Weights of a small transformer language model: 22 layers.
Each number is 500 + 40 x the weight over its row's rms, rounded and kept within 0 to 999. Layers, rows and columns count from 0. Numbers have three digits each. The size before them is the row's rms in percent of the matrix's.

# layer 6 MLP up, 576x224, rms 0.0594, rows 321-362, columns 0-111
100:487542490488495432475500502503501489437561544478487492508484567473518498531432502501568515440533481500496498550507493469501467549460443538500437565451476551519520492526506499482501427458550442532553473567423500459485461504542479426554485467488474474538543464417531529480489561546485500561446507541491456491519503522519449509412453542421
066:467522487479438502505508468493634489540491448531480535564464442496502509526507552472448526548497549473508482535493429501517517525484491480463459572453529406456529531471515533506532528536519439536492507473519527474464459472486523523621507477474566545483503509513493496522542500514421511528506534479450505446552501534505507536535563523515
092:482595460445541614530447421497544485473524464465500477470504450517523605408521542467477469432494495505519560465485515499466517473542471448491418480510523518497492494495507564450541525556518552575492534584491476621541507494548510546484505476533524529467526516568498543432485480521473494533499515470490447528522500502538481502485531538505
106:550438512498483561545539502488501490509478477440472542538421530540497570465561528453445512530496511476523484486449432477494508538568546537431489473468603473516497542547564570526460563469444410538481459438472560493535450468500399506522443467516523474484510578527536502481475589473509476518514581544470457459476446496499533450481509498477
061:527392476485521532479507511461494580514478554461469454501537500447453536560489519503485477549429390536532505508474501517515499491519566529534518511527471555514484519511482514525484508436523472431510532483429489489507497521516500517445458493499523534505474516432508475520482498472576526479462538469505483506499502542552487497492418599465
082:473521482502518452518504473533485583514513560527472485544519538467454426507545543494490555498516516507510488526530537498532494538558512509536530516439502517467506554449509509619472499512461520518500522530392486526395519505559614482465498526517484600486550511464522513534406449535483551456499494497504395457451489561463537491454518458470
083:432492519558450428534510486497512436506445484455518492441476517509512455516444530556478512487480489523497558460490498470487492488480545508465491469490518515550478437543498479469505505491474512522516429466526485558576420494441421523509488487509505473465503443480443430530576568499525500507509461566517511478525543448486463525554520477451
084:460476505504503505531535440550512456457514548495426420492510479540548482567468573486534611518468491512497512517512509491504512477497464482488454548443475586533513449466495495433459481456461510499564490508480441502522539477522526493481454504508571541550529468496461434520562490532469507461480480509608478596559464471520472438574500564572
098:468532476518482569535490436496484544448514461470460460575432490497461557420592483574471411453443537522523507524477520576446482535505563469469514528472489477471517554499511524521529487482461442469505596422535473449457479462533510432509489424518537555493480454576503460478491531466452489491488543470512507521556453554531483518526472442507
080:507480522511559459549498442548465381504499444494539538511482466514477545466584531515531520520610567520442478477451530508584484534486496512454453415458520498457533534435481571459469501509549521545416514530559507442542557488538458521549467522475498498545553507450489496499439458496499549532544475472459402444468496520535580482520500466535
112:463452501469491494496529455484476426507510522498553473495546494474527543496486464468549510532459481463464505557506439485456497483468469593572509537465555489435497398567501522510470492505468494431450445468464539485527524475467517471473517513488550415486445440546541542533497501548555507529530485455562491530486524430466553584494517504495
129:556493484504510519418509476539575549550445577482510498551511529516510518485546511457522502429517513476414476489477530536476536509493463528460563504459508545539519532478518414494540503493500552492484486409446559493548503562486485517459596510467538444523484476488477471418520508550525518430444474557535501532496465473449571520471502458477
122:476516439479490431523511523425475524482515527504504555458470485531497457604546487591501548469501469520561533459504505491602445526534529439537462463547461500503445467513486457433476506507423472516570430516508425499429523508478511541475488525521518569458510491446484434532451472480606514458515513483540425494501463515473528492461438479442
111:449532450524569489462462554488548513442538504524466493549451494502527517434485414443489511487502547507529530567456456529506450509476518545547505478517514495433573524431535538502555554513571512472500446487455514537552403434531583435515531496492527493527521539493512514497476519469426527560528417490519452462531482597567518470547465521537
131:517489436478523509532527452534560495459520459549497531451466421543520527555524522494432464551507525536553558489464494555506513522506518450490478481558546418531537565451463554473551480472522476440496542529533479502477482442518506491493513509555455481487532542514500438572519533507459612508525420435442488492503504516513512537559454489515
085:510513536490489562468564560497516458546406448530528545522446527471628510468527484469495441555502524483461479513511469415497475568485458515579563531527540471452454529432528541458534550530529496482493454487492475485444485501489532498561474471466512467448452569506541514557458474480439491491516506504493552427495546495532553581536527520468
045:510608481518506476489535506474549445495471519529585549505463479439483507447555467506562395475529463491436520533550490473510520570531475539510442489510521403413500530412524578613504500472475465463553450505522555550442520517494515474529491437478483491450500503522543454467489568499531518504467465466460496481412543513531494514545509494497
098:495404559474480536453482486549495476461488549471550526509456470516564577500494538407521472494472557551504499508513569504480476471471461512472496509526481499485446396540501518503513512505505509509461463477502511483529531516497559569463562532579474571521479483529572522514442524540507438537457416557484515458480520511499519517415470470568
123:570496489513536502502562452496526524568555500461530430560481496522399514510555502527447516548543535498443526524534520399484429460548458498456538448538464564552496546523580513524473557495504507557440508468461470517458543455542447506462536563486537476504461522490471510554507514468469548521519573462496502552488460542510437486508533535523
163:484531468486524551417480482533491497566528487504521527508410409545543549533448535456451490553470494450468576449491453478475510538475539523468469489514461520538444543469440489571543559476520455502453544516550469474507536476503436445506523561458517554447540498501536437583525520479419510491471531584450444430573578550455459536484499456509
040:413437494564559514530499469494502494530525481450658491516456520478497544483497507549485464493492521428451448415529448477470494535471534533509532483572465491530513496473513423495536487486518507556460459488489539469535483493440498556439503450501500551536512460472541468521487519528477487500458468548541381475453533504490467539506516540447
146:447492552512603524523508564430536477555491456458529581486478525471512483550480472464454471494421579479466502516518521427551515510512453488542474420489466497529537462563435552505467512507522422486493611529515512548449501488514573479483466472511514495445524459544526441492576486501454494508420559398458503533470498509479600492556498514510
111:495540462476496528520452511489503499541466542524492476481517487481510473506487517557593463498491479486506538503494500556534621486530533457483509469460496538607523436511490505584491492430584441551536546529487468542558526480510449468474507496481526483505530448512439592471604479561541593467446511493487479464496459457477525526509435569512
122:553521559507468504511526488491445486544547486498521454400568573530534471507482490464483453465397548432548465540489533493487415559549505505418573529540413499561505523494514463558555521465529526559544560515492459477502558517556461514478453615521466521545539478469480511440452472562483515504517495495575521521440525506462479460506479569472
079:462451477471553535531460469442503494501508538483536558467435481523501504508479497487539509520456516480452537515572466470534521517497455510484504514530505429498518577628525514504498450524471512532468405504473553494486503482475435536492514535491497475482505458487517456487569488473511468488471501465402448495464541505444487477466535480576
074:534523443486542469544492444485416555475495438529481465492463514471488554433425544499490424481524492546475437483517564473500502447513526472471469408532485558565465517537478518450508505452502576462500548491454415518552503541525525523480495501535550528502576491505447492452502486482584458534525533511495535444557561399484508501514477586493
092:424503460517485523499474441491536399473504498506455418583468498569508486494502455480537468504547523479552458528480519494476508527412483490496513459488483530525517527479527488514583515441435422497499502480460448535438481501472531429573502552531558533527466500490531522541519518449448557549451483478510525494568525450495431480507475429481
107:412443429520419388447480512463445479546430506452472504486457529490434520572488506553493569478491456440518578544493500474545528527546523473481556498550478456517428551458505511525507521504472434559551522495451537462466482477498536458495510445511440551494424469530518484496537540533457500553455511489533562484418445448543488436458475478519
032:465444518548510417531487498544467452479475429478442559517457498470482501487481504499404492527494494471530496508522498507467492522460513473494568549534511541487480557506454486451529464407487465481542531506464536447502519494422470478536482527552598462512496516531529476472491509480490475527519496525496510494490493466525541544449546423520
097:453587453449494433485487485445438519484514516475500544551456472516460526498548481518561399521532443412462538560500486513505482539542534559521509515517532495465474481507532454528534503503463456517477464456489547487433498478463495454569556437506462552462530552427490509563514545476584510497507486462477448508487555505546535514436472559520
062:474485475530526496480476492519508518501494520523495486470543527526497515537516519531561545461484506504542521441493583502520542499465592498434570490514497466503511520496524487445503464493532422604468419506554459587550446503545452537528452540505515472526518415486488483524535541520589533509468517459543498459527476458522458452483458539450
104:498534493499560508536538458491469454446528502440525548511496494462475515509515462424553471489599499549451512497546511505521507462482396524569581480452497450421536551534541539497540531538449543397462499505477519509455527555524556480487473455492523519461515545563534509495508513515475487504482525439493581503525580529533545471445487485489
088:484552492474480454485424511447462474501488492478542484552470480466457453396517492585596403597453490561510539483481513570504542439483445478464492465506467496599509489504449511548487497484454514516471553479550511535458542482500497460545549467554483531509484489462529418394559540531463577465471483478473530518457521506499483501503421495518
126:409500459460541511514463499502457527503544592524493505433524588460512490439506509497517591432537470538475536466537554592535566549481482544479423504528523542528489509553511476531478455519535463489500595464508528506534548440573541535542463473590479485488525472487485479539517501454510514511487470474487487543527505532561450470486493459545
096:491480501536499519522485560491543484455522550471533469577493553439479566492447501484443408492498552472460475488493535455482508554595472521515481497440488484481454557497581486584467548519496496515479523545450428489370496507464532545504481558476491628504541528520566511516447450463426513522457456471480481499481503553505530471481429473447
049:507456541336492541512477502500536556584525570521487482451475493482542468482450429483457501496480491511494526533559445458467522511466446472480419469488490533532517483478525436538530500503475491513525493463456441459487519483504508453436497554456443478460511468522477570522526532480542532565508431499478477488516536487526420486544523521469
099:502497527490509510556445454504547499444519459500486460484465489418602481567431518560480512473469478469501459594521464476552477442490483522480474510501542492460481505531490412553568449506523532586494450513477495528484485513564503529430414441431479493506514560534540543443589570505542487529422507496545426552494555537462517460516456480502
075:497448497521483536500468537492483492462488459470518417494460513471526485466491398502443500495571441484467477454492450488502462520433483483549483590551543471468480575456573590560569514504484554512488535535518533452466491443510530439518534455571533547558495531491520546475506537433531530506636535534441501508539504509528443539480468465482
100:500620497551486531535489409446521424519531479521507563508524467531470445479499488488535420528474523413510558538519463496557419495508446477490488474534534533495566482477497475480555482575478563477488531478498552451495506521511516476531466532501460450439444507475414474494554534490439446503577411496476499478501554547500522500480563487499
119:532441501484454522509514518566467408418498587502491493583533521530470476536493472513464475462510499510507503519461439497472519477479495503544519440516460462474553515565474506474551535492547502426528472503456544489557447439508456488527554480523512482526530593457482445480558574456473548570552523499519466545446484459479496482543566587475
042:502607531372557581535485539559518491561530451521498517520493499426483446528541515481450493540516516493488455455460481523521457479626468479522548493456479501492486533525519456433470516480498456450503499500509497433386525505509557526544499519461475509460497518463481466510442436481418428471536515494472542479467478481496462512486524507476
100:488583548483481479482561449479521520467482443513552522544514458471505504520481532461478507421546581490521502515502503517479478535450509488457483504508464471519516528473524570503523577510484532494473526526535542475539530439502455447493538482515531490533533465584525533524508413498505486585491596501546449495462470443494480512524525507485
# layer 6 MLP down (transposed), 576x224, rms 0.0564, rows 321-362, columns 0-111
101:516537509449470560537498513521502442523517527556497492532462464480480457483445528536484516522500438509500489520496550540477442508459546491512442485450466490523457512470511487513526166530512554475483502497554513499513520567477502525511493535481512493550505532459482520466441541535475451535530536563517579488469461505473453467498462536502
067:490539472424570495469499488523456425485531491548479547541475457503525543482511508435536563467484541558507536550515517510488497512496511494485483550508520487466534488491538469469540447527516524479465487480439460456512445493493471566477561534437564483462518540538410555518558547463528408517488543498526472508471517482547500527474437483523
084:511581551524543561488520461591453563508507484561459535516517551502449475434425501526531494478496436439526547497501523521510513516575563491486487491516548487567543494463521476481526517539547478472450520459479432433477445508548470513437390471499496495538493445580504513548534455510427479472491521406529457498470470495458486500519494469506
112:539451524518440486569512510497484496469526500469528477458444520574502516501481545549433554513458488549531543462481481483466507484484539539518476449461493610504501522502590518470447371462499467539505449434522558459464512481454425492543482511562552530557593562470503472484487458478554446478555475504494537457471458488507493435521571537447
054:502499563510500526495518516538588493526575493529542466482514514500528577503469419546502426460525465491540514493461433444419496509412490499491580453530495539517483511476487468453549479469528467443536582476511452500443442455510445526475547530486531528547508483480441532436496511464500477501462441446457450480518488490434497546444529494553
081:426542421566532574521493487419513499471504504448430489470481480539509411473437443415544570495528491493479538532542533499541522480493527441502507504520502557530568516486568508472432405481469510480516538489460523526516450503556522457492487516522523501456505529566471464436499576470499469491562467547497479481537500545483539500489549499570
084:438493529455531511519562480605487489514463549502507502507464468471479556491462525509515468503529568523516460537514442548522492549411525469433454509543432429547488547548458526515533485525513501492511514531498527464496573435466534534512573520583448461499495463514560534495500519501482531486529487518514427503492574466538529476555429507534
089:507514525489543564545494459547479563385508417426430430462474503506492500500458547553584543526531520528455483512420479518507521460503463470511535520508531554501454467440512552504503581496525484508533493534524513476551548459508525449510402524506498484596526506541469460504545528513558545500480491546458481504485500431571556519579486511522
095:428455557481503491515444460460496508536505515482465502478528533503449524500513450529530445513504560541458440438467409504473504514546545520507590519494501505475452518515516449503442664414491463452558534521498450517548471436556511506448562494418513468443458439520489546506485508581464468462435455459488477511493521542481513525531464470502
083:417460425506558511516525453492453448452484452428617562456488412510530537540529458487540493562579543462445539493531480528516513537504498518448473415503524434449536490483454539507491582475600476502488539500545479463461577502523464494545464533479493493501567517530423490487502455521470465510500497480507451534530494450479529464526526475526
112:501503525473475475493510474463513453509553533535556501495521476473513504478508420481505472514446466491484530492468497477483481460434557558508565511526502507519510499455478485516490801577450414534519505427449487463490515481506464437483478474472520406569452531494518455546553473518431495502485494451525480475495480469429513539491491496503
118:462516472516540540476477459519517584546460523475518472509498528459474489506545425384471542472518536521495481532486457569515555570573470510478548479521527532484500547493509488455518643475517513503493488464557462524485546459505480478483529499472548490508456525545490523474539478579450547416473510501516501479497518430484530463507460465466
125:536585468505561434542577531513465562534487537499469528480542473491517457531528533478489504559507527441491501508565464491504458622482500536481526532515450545477501500498521473450487385505519483477467550533514483536503515532489430495491482466518505520451495481514545501439542518534456488504487561461543461460531537456594528457490433486575
115:489575432519476499376505540474538499477470481508525487539502531524470564480476432478526490581513551500552536547495480500499506512554513487531555512512475494413547521479492536463487651538582510509549452536526473543505515462511555514486552523436551504511452526521503493480478507515433486486516431472486449461561487496502561518514482466539
125:517482416506472494458486433563526496551451505520500544460506418489484520502528420471465498494513491508502510527519520613528528599501532464495532502541449532517501524531473510502467538461499509461468518475547431504456578493500533527506446512478596523478421557547502544466533444527528527493516482527474466483506539455528547443515445449481
090:492507487514448509484518511464513561530508507502552534529508536477473552497542458576538427512600476493455489483465478491475484588546492527575545471517497485444466527432510455573502578500509512550446483511537491466501432478466514514466448582516477532546526547548562529520428553462491485495448484479506491546455492453549557469465531511481
043:438436447525463471531467429477490485558394467473522597465519421439526431499448525469527454502487495450463524530561515532535508525517518548486543443495519547423565608484617480429547412465448548452504512440503508507405491551450534508498529461522500529601456514503483475546485550504503523483445464453484454522479473480513506523434490502510
099:552485516488522510547449474471519523451516554446524538547466478471518509456460518477514541472588539499475501524505491453480488585533510630494502457460537492483438457510459515516520638557464582535452499413540568525521508442509521532489487453516467538481487466518572516529427546528448447508445462521516570484469511514526521549444500483482
118:542484524506517458506501504441533503523535493470512465514498539513456495494533521548435508559511490430460499509511528513461497406563465432490486427494432558536489581491583486499500347475551502533491486482481520497480459553530479532508587516555486455522527473482474482495518483426487557531546516513535516556490445544512507515456553527529
141:476532490503546472428484523476452481523543511541531514566348420547494503515476545502527491550487432441478491478515497495486514460418477519430429483496412474471494490476502472531494464524503454525451461578569527496531492505491465407528578563488509511505524471456487490534449547412462503539551514560431502494527565539434520527495589450542
037:532537523457476464450554522498482471509451580532533462564506515558535412568457430434431548482497502468469532541487553512483548473505550458458498491519576495523496478512445496548567490396530556479531532501492528467482523426561527440510561547501509549448463453440530538463450510505486395470627472518526566568525512438504483511503515537539
138:442600487522596541507500529503523473537534469438489518486488557538523519454527530472485471492508473456469534518494483498489534516575476465524495516439492484489509478494458521539505613481539492462486536526506547530456542444540598549448484517443508538571524489480510470522529523472473513490412485483487522496502545507441453539577504529475
108:558505483516462458461498450476510537462562462477528481534513555529529523530495567479449463469489477499487480484495548513504465574575488577575532471513494406457484554523509501479499537489499498539446404442550462477526521478513550487458493486432514500508450542458518461525421604465526472519555484560486497522514502548499428560467513524593
124:493533594450431502499523435411494476488544506494529469547535551534569437525505536515508483448452530485510462547496549471494491448566465466506499525457448510517487503503517467521591392468539486568574468450513520500494526540553461556531541558483485506537524513485463531432439470509541575482528521548504505498471537562501443481480517535537
079:528443525521481531500479440525465469540510524473545480448510490482549477567527532553530543411541479472462576469536465449467529477511524537563500483564544495502486438562532513467515526413584422492510482448545434489547474584522462447540489502536505493549498535516543542536580456451523474509523477486515464465540499477427519459441491448505
076:483472505416497463501474486462542472494544561497468525539503447466521519461578398479529496521543485536490545515440533527528497490460490520487514503469516488472553553480576486518469611530535483485447514509529527555505481472532452525537479493514495505468485455531439559505565600553412486527536487456486488461507498478493482477495505424517
094:432475449524507467494485534487523430556515483528522477476484512516538493508467459438506450549553601496539556590476455469522441510508463520481430468478463497506517509485469458464492622451478506461488536506446512502482465461454485464518537554500511484477549480470523505507488456499485514531506472490508528506507598488456438466589532493510
109:429492495423476554490473528500449503466458513508476477514467533521526485478482502507501505543484447465513479513459518515519511533503584473469539548452465517532436468436494403500553361554486479454516532482391519477551448491519496529518534502542505514508449539479471462465490513450477515467493461426482501507446417584410523569492505484529
028:502518515544569495473515453510479516489430504474480488539511441546473494477496461451584427516463529526489497464504502452529486525596489548508453563485420593522453489482497501475525468510449581478466509446473449507551507535448492485538514466430504581518443498481556540514437524494537527548485501471510469543466448532492447521491504519513
101:500514442429498442519510483472489513456513524518500549471536406468453575479540488485512513496466538407487497645532558548504494513520532524442540523570499540532478493500507462462533628517498492516487521494531427513420487570516475524517421489547414549483463551448512482454503501475534481462554537454568500514493461552515522529527560515517
061:499546558463459506465503415515489452439464515577515520507476445521505492426452466427516497500455454532528434452552468482505524515479506474507543463468467493598474476475531576503567380514483489510551476486473561453537573512505503531436570473516461418450543516467508511488444493571494491577517498440467545541521456500496472457521413513441
104:564529481463605540506466476477468518556538527530513473497461494470458481455510495510461548482490522405514519514471486509496488494429501515428502440487509577526459443435555478525526482476537481461494622505547543500475427482491494519417496493576458452433548425533577518481507478469462457525485480460478553483508479522463513468459491457500
090:567433538575482472530461515553552535526515561508497494425547512494473552523513490503493545455455490492498476530504438538518471446466509529447464557449516530517480487517511535460470491549490417476475442576477568461473447379471464479449492456462416470511492504486440554541553549504506496578485536459537487499531445522521517458468502513426
125:446533524433507603511533483530451504437478523505536557459491538443489441487520526447465528471514457516433539528533519542478519559552462566459438499493552525465454492502473590514504420542527517472571548477481519528463568469433490474541477494544510462488542452483508495456405407534434464535434506522535525481505468495480489448526481512508
098:458454488490382450518422537497435456491543498448487399462516532494524506490420397522486469538509507516459488481529545543437502489582535496489570531507463483530449575549536500521448615458527501495513522558487510428490546474502496526500451512476475430489503451531506496505407521503492586497471474538505468572509515497403560443525494502519
043:558466479459451513546453457478541426505508550439477521463509458468497526521552501570453534442507478501487469451500536412476467517491446473503515471558520562459441464525473481511513496484578490494472479468557464542508522564532535459535534539439540464478448567478463524524487546501511416543544491594501522508471499483540510519447538525421
105:496478510551538493499422519480519494523569457437477424559455500538526486563398551565499557462483445538472486520503508515509492473497457502463467479504527492515515495504455473534499353533447492579454536501517555471482478513532509548482419449452505514545516553511493480462487529485530461552434492541475459531528504561485488478506527495557
078:516508523468503464449469562517484579523534492371459426348522597549506487488475489485517455477503496516449543533500561499477479515566499503493504568491516518497512471547525449503494574492545514510581489503497495483545499561524426499505529473433518493496438501504487521484429519512475507543472490505463498493465482477464538525568462521421
100:462476546480456529500503521462551411500504441479494504433476542455481486466448519483467469429457564491500593504514534488507473422487462459498455444549505514480533519565424454461452435443447560526499525500503481493448533539528436479568453486526476428492471489502486520515529521421545476515499442549498472549562496401555484488546486501483
115:500575545463477562558551462500431477471459490506483553508485490514491518526490555528525546458514478486463507540465529575558485522481440557541495481437516516535524471491512518579489343542483499497494544528452500485540423415496501409484444531560537498502517527479468519473537524467469511536518544484462566515409471463442474485572536541465
040:519528515504470529557482542525514484469469487497592485509499474444507531470469530516446535532519487477491485524503534546493523486464560473496488503531482455557489488491562447498535286511512487425523496471497513476575532554468508464468475493496549418461525511518526461507412498533464561491473532452453512452561518507479553539572516520468
106:493488462460494544498464421475506509530522477504522466491503511521471513553504522430502506497519493481524530527491465468459492552494492538438495449573533505472463475486513473539554746529501509525453538513460519468534440514489471486528421481453522444472459555500560488465534531532453443481462493514505501502477571461463542513539520514481
# layer 6 MLP gate, 576x224, rms 0.0606, rows 322-362, columns 0-111
066:496565506538490539486544435549537487502497524480513449541474542473525501428514422416455513426504475559502436492487531467474511454557510516507512447516505506548502526519498435486521483508531552448473526471580453479554477553620418503564486514508531453506500542494535443492476470498531477524516539499520502449511521483550467503517424500437
082:513489560529480531526519447480472530496500454534569462439515513554530461438500450478490517449540528424514476418473533588458439498535547502533525474574538454519505463481499493541574470486550573382500518453538502516558469557543523487466420501494489442474501510608513577486460439508520478484496533546497498463502476529469458510514483438479
104:543452517493451536576529509510513521483512501453467517511425540558530589431539517482434525548475529493539501468453434486503517542589550528451456435469562504536499521553576569475430500482475395535508443407484560460529470479493412514543465484542539479515516594499492501505494580448529458466522534506474471471460438494500513470487534508503
059:481401420466527479469459483456506559507533555506467500538539481443508573494491572575505538501439468510535518543501510500516554439563479497486521570484463573513504512485443548550515505449535457504508549512463510458463500518512490519570468535545565506532491435441458480489547471514536469469470572458514528481489469515490531453513580453524
080:501593505494398491529511502531568551521463505472491390446486530527505594502521447566524441509474514544512545539528573535537560582531532507470579494477453427494466503511480544470530498398516467484532507438567546575487492507493477602517550433587488506491455522478463500539470482546542497493494528477542497536511578491496528491460492432529
083:456460551461498465509467524533462466547473523421493474451514471573531471540483463554533491469489488481487539535523432470497489503474502542552466485501502398514525511547449523624575488444520476540475512508483502426511513574523484415580562477442513462482459485544479573459544498530485529469438433487498476474533480460481519456514432445497
084:488488418494489409416587559490547483584477565534489524515497518500480545524470486421526546460447415423565527487551520527441514542463507511463485446520509496464509510506545463503538501492461508538570513500528498500505516518459460467473559493524499511412482500513506496485562514485497456497464532514544545511478514498456506472461529431541
090:530451456488531525506562448501498541544473520510514502499520576450460445544516400472479518498466484506465417446453541521549467476515546525513567434502535481489424542464527536551535537547533473475496527541430482490488466531536592554421484495485505551482523522536559562510398469551487449463517504482544442490475540512539517512446494426479
077:480497500491482537465487469408478494517518459474507473519517493477449467522457557482495509467433480526516493480448464387460537433517560530518488572481557486506476467468460485554555484554483466517533447469427481579453399517440503433531541496509542494427448528522526552489538501519522447475476520495436552465508539515438456504496538553443
114:535521490481463482507505498494515464417456547503525600468448425530482504466483538503534483502511531555551546531506441456527474463465453517438457414577510491521500559463469497547534521509493418507501495554484565507505457457490418529503496472543464520553549543529484417446551537548407466484469576465514488547511496560454524463454481484479
127:486493520517520478588501541483418463420559438526471497462489488449488493485448492551467480547486499513566488499499492493541449500505509460539432494531481495467472476492472574492459512496509442535518547599571459481460482425537534495500389460549470579464516518532536520552452495452487485550544527443505492484461540511556439479514467551503
124:499510457492462435459536497597574496507469615528524472497547509467471539476501486503537456535496529476570489508533548482530449493455497489441564527490442515491525498522474459547448510450480497503487524495489459538421597516487553543474491554521507485521448459449530520488399479475508511446471520422499495523504474463456497513480493475455
114:538472487486389495535519456475444489563524456461483526427545505530488501471557488508465426515462522482459522477549471453492514499562521505468521504506517471534493513553450495530477504509473429499493549497516443486466620543503458550520427559462515524479439451516499479492548499587536480439456535485469513502506534417471472512462497438492
134:567484523533451493434506534470426492585464522500537508534536527459458459453501464430510514488465484477484452557454501499438459499536537544479547485469449561496498520550517447454451568523475562505519480457494453527524578595517501526472525519452563484514486553457491537438451498506499409474497570577530517475429516487426472513402463469428
086:455469502505400467514517453453508570514553466518428438510602445492453443511451546567522456446478530544537495471436516545511549526517509504496580534527491525448541568465505477533460522493509553434533546516511477477433491505502517498446449529520527549480557514482521555429531527521524438513453482471582451510485457488539453436498546483494
046:476452540548565435496555477485515537460458584499476531448538528486503546525572506473487504493600514511488409517456466502487507527497554551533529419458520537417518486501473480584498517534543571447465509517460471463456510522522540531524537510473426488483506506477455525509461518509555512463454461541567479450502503585467526485484459475515
092:532504475488513470526498451446510491441440537523474580547452438513444487475445466549475442515554498467508492519457418521502529498510512543495451463528588511514511573526530559512532555520504453430422582506544623550528461472449506436508489457505476499462511477496511504415576506452439506506465492487439563482498466582529492571519511451520
120:559515496509535504512549445455539547545552501469526459537476513517424474436527482516443522540570536499437525534527539430462423468549468497464492461563448584554502575495575491508497487482551489555455542477461497505493538474543449490483523529490538458511512510485437513551509525464481580522519544449477499547464456528458455514507538508514
167:471538482487522530414465501528496500559534483514515510490402407572536542525419543452446494563467489464478572467472462462490518523458545534478458485508433524533448557446449484559553503482530459504450543520560468462485533479498439430517528581455504551458561493495516453572509528475443509490486561589438448453569575554468459557478525458528
040:514416497609513468541440530498558572548500527482485519479528471427427483519516556483498458549452503498547509511573525489480560526515449475516537594513449500513515513449477482455500529536501469525504507479498509445370526486510492422553446561506466587478498501533507478513457469520489521450544467462493530517513496512484405535513421502497
145:480485449489499463427534450541505489471504525522472429542520522541496537465468513516537506527595495544542524471486478469492525525527500514472527518478520488507444513476518476479572509478501522522451446538504500519490539484430468484477513544473547543526433539573498583491479566513487525515543479550549529460523550457533464451478495488491
109:528531469518538487541482530499491495470456497469574441541479496493468473542492488453509461501524520565502529514544466458492454509455518537574497548504472526385473512523504519537477512483460499434519505480433584497470467515589564504529471474554546507508500472460539461541416420491438439514484505449503514527519491510498480471477544463524
124:520470595487439450486512461420519409464525498530426457544568530556544531522521499397523508451447515462468471534497527487573514527484536566423477551508494498420470501475526461484525490488591529506514486519458457453505560484495534504497495553504442456520499528508496531384496526563512525541428544550462479458457492585503479562507484519579
080:498446527453559431474552515494510538548503550532476526504486520550476540560497508552464414575474555520518458543523417490505531455563484482526540546515537465465512536505496453433513542618526481496531493568452513570444561485451545496574480478505512486435455545471517481508501442504511461506549492514496457491480506485501525475543517438485
072:516537492388553476487515466482591565479499454460532555516534482495538469502494472481535547441441494482491527513487523498519490513465481514433484426508488466474525477515516469494527500530535505502458496526515488497550499435573458509455423475545438468553569520522483504502538519535517517479497487441551516506510448580458477502553514425520
087:512496541518487524507536489501445485489470397524518542491528546473473481412518452492413492569536572460437523460466463475533461577577529562536518508504588459441478513494522572567506506509495561440415536565478559389519505526473527572438522441486472480445531559519532530473422446530509483460501467449500490500439512527531547520483539503513
107:479466421461465434480483521494386518522448496454511499526499528453443465586481484546462561489498492488481486512463531561587498553537589493525576469563448504490445529420488482575505509493452484498553469499451550494467459512501527474476490475587443573544467522465506543532484490499490483504487493535481545478408432494559494487423469530497
030:509437477463558442528505516516492513525506538472517491474545550561462462529391513500437499475581511569521492534499498557503522464482499493444450487447470552517518452482524538476547509478482569484486480465396463412421517471491565513540503492524462487555451510426503509505460533458568482453492418478464499508490489496575521453567501491534
094:477509540492442467487559489478519452446482451467459540471507521502492477459485446510365460492528497494466495574479473516492460538519501589514484510578527470471507445481507471535533459488466485510499426480467479461450484545485511493540492535480417446510499503496574501513415532524534486504480468475551491524442516535513538502493561422513
065:502447473588433555483447466445534509515527533506483498510533506545518513427500472517575516498540531517573504519446459485496528503451476507461517573453567524502531440528470507556572462510498503586484518471509525514491483481533480478555488531530543491478496429413449506513504503565533499532488492400499464515542473533524531461541384582516
102:535458458523555506494502408491480496456504529453485440488484510457532513471474444487515437445494516520501443444493511521553537560493548520563529464536446501452460534481522547497476546426464535451503571514471550445398549530545488577397502488566473563501542502495580565504448442494439498474473492502473508501582525497493473495479484487519
083:374537506469568456540465514465501506550576519510507471460540535503516524507514472477560538468460508472545545551540441468496508472437459489493530498530481497551485530488464515490538485550432549534560468513472407449394537453463540499490455498496493540499443560592499562537504472504494508457394476464497479502559552444427505513516469503500
125:459535522498503482438546466439561522483509529569449450526510469544490567448536510495499474517502528482527523492472491530511471463406548466443524497495492548555541453446500435501525504514505513559426463514485480483581457531554490534450475548496501492503543562499484533540580547528609566506523492509485483482458470502537514525493515479495
099:563538507426521518498443536479448506514567501437489439527530495511480420500523378513534493558508518425520472514474421547532489495547563489476533540511458455527483540500478560528463486439442467529504560505593563441548434443531535493443537515560452495519468503565527489481476519471439582500524515530507515496483526534448546492569480419499
044:483531525488527509409478475502495524497560475527456435496510556491450534477461472474524437509564512555549449501509527492505485469501533495529564538483479510503443555469517540587565512502461471501567540491373462451387518486550536545478496461497523545520449518534521531490413482470441586490493548480540490561569469547450560499497540454499
101:588444502505496510523473529487456538524545398488533551468494502492556458547519494461489502506450464494519529493459542429458416474500569503477574512527504513516568501481560455503580500528479638550485450510472453523563489547557429497442473466450446475496553593494518540518525520554533497517483498501548483529476525443535498455475461418463
077:516452519529495519497519507434511445502528503460538537532500456554530495475480429513496475507527502531439495520478485421457542518527406526479511536450541456444480537459524517591485486518542422386555480449522502418460516540534523467540553513464535452477415415468568428486598501541448477498441511409450492516483519521564538528556436508460
095:447529516547511483535504497469452440545526558507532566557462418505456446550523523480541427533544493410503571549480457391607518483498470528500461531502556522458524495474542480563526517501462446481508406527454509464446497483396574491542519482502547562483440446479512459531526515499466502512504487486439486395451501529516491487523475460523
117:534476522507519516534501524536458440407495527433480504597494525499501474538509424527415460468560541507454465506448473477573478498495491552523526452477499494446504519460506507547532523537509461432551518469472592481495481454496531476499564457518465532513512562502537468484485607418447507578533477490539495461430447539533509504601541547522
041:505527543579583459508530525460525417521532492546621530508451455485447507430579511470467543540497517453467540509544417527513508498569472474564542439487514487459469493490506484517475515488518532416511544518496485486486507535456542519491508558484484480453460478511502468529492497540527532499464576477456522506521461500489558516477654406494
099:532419443472485516522396431483472497484524522521476533464504535508494550544551537510489505533459432489499515475523449490466499505551511540493512485525541488494484505501476494522541526509488457476493467500476525528528404526489495546529434510484495475445481542519502511420531607558472496400484461486491550489467561457493580536499476512477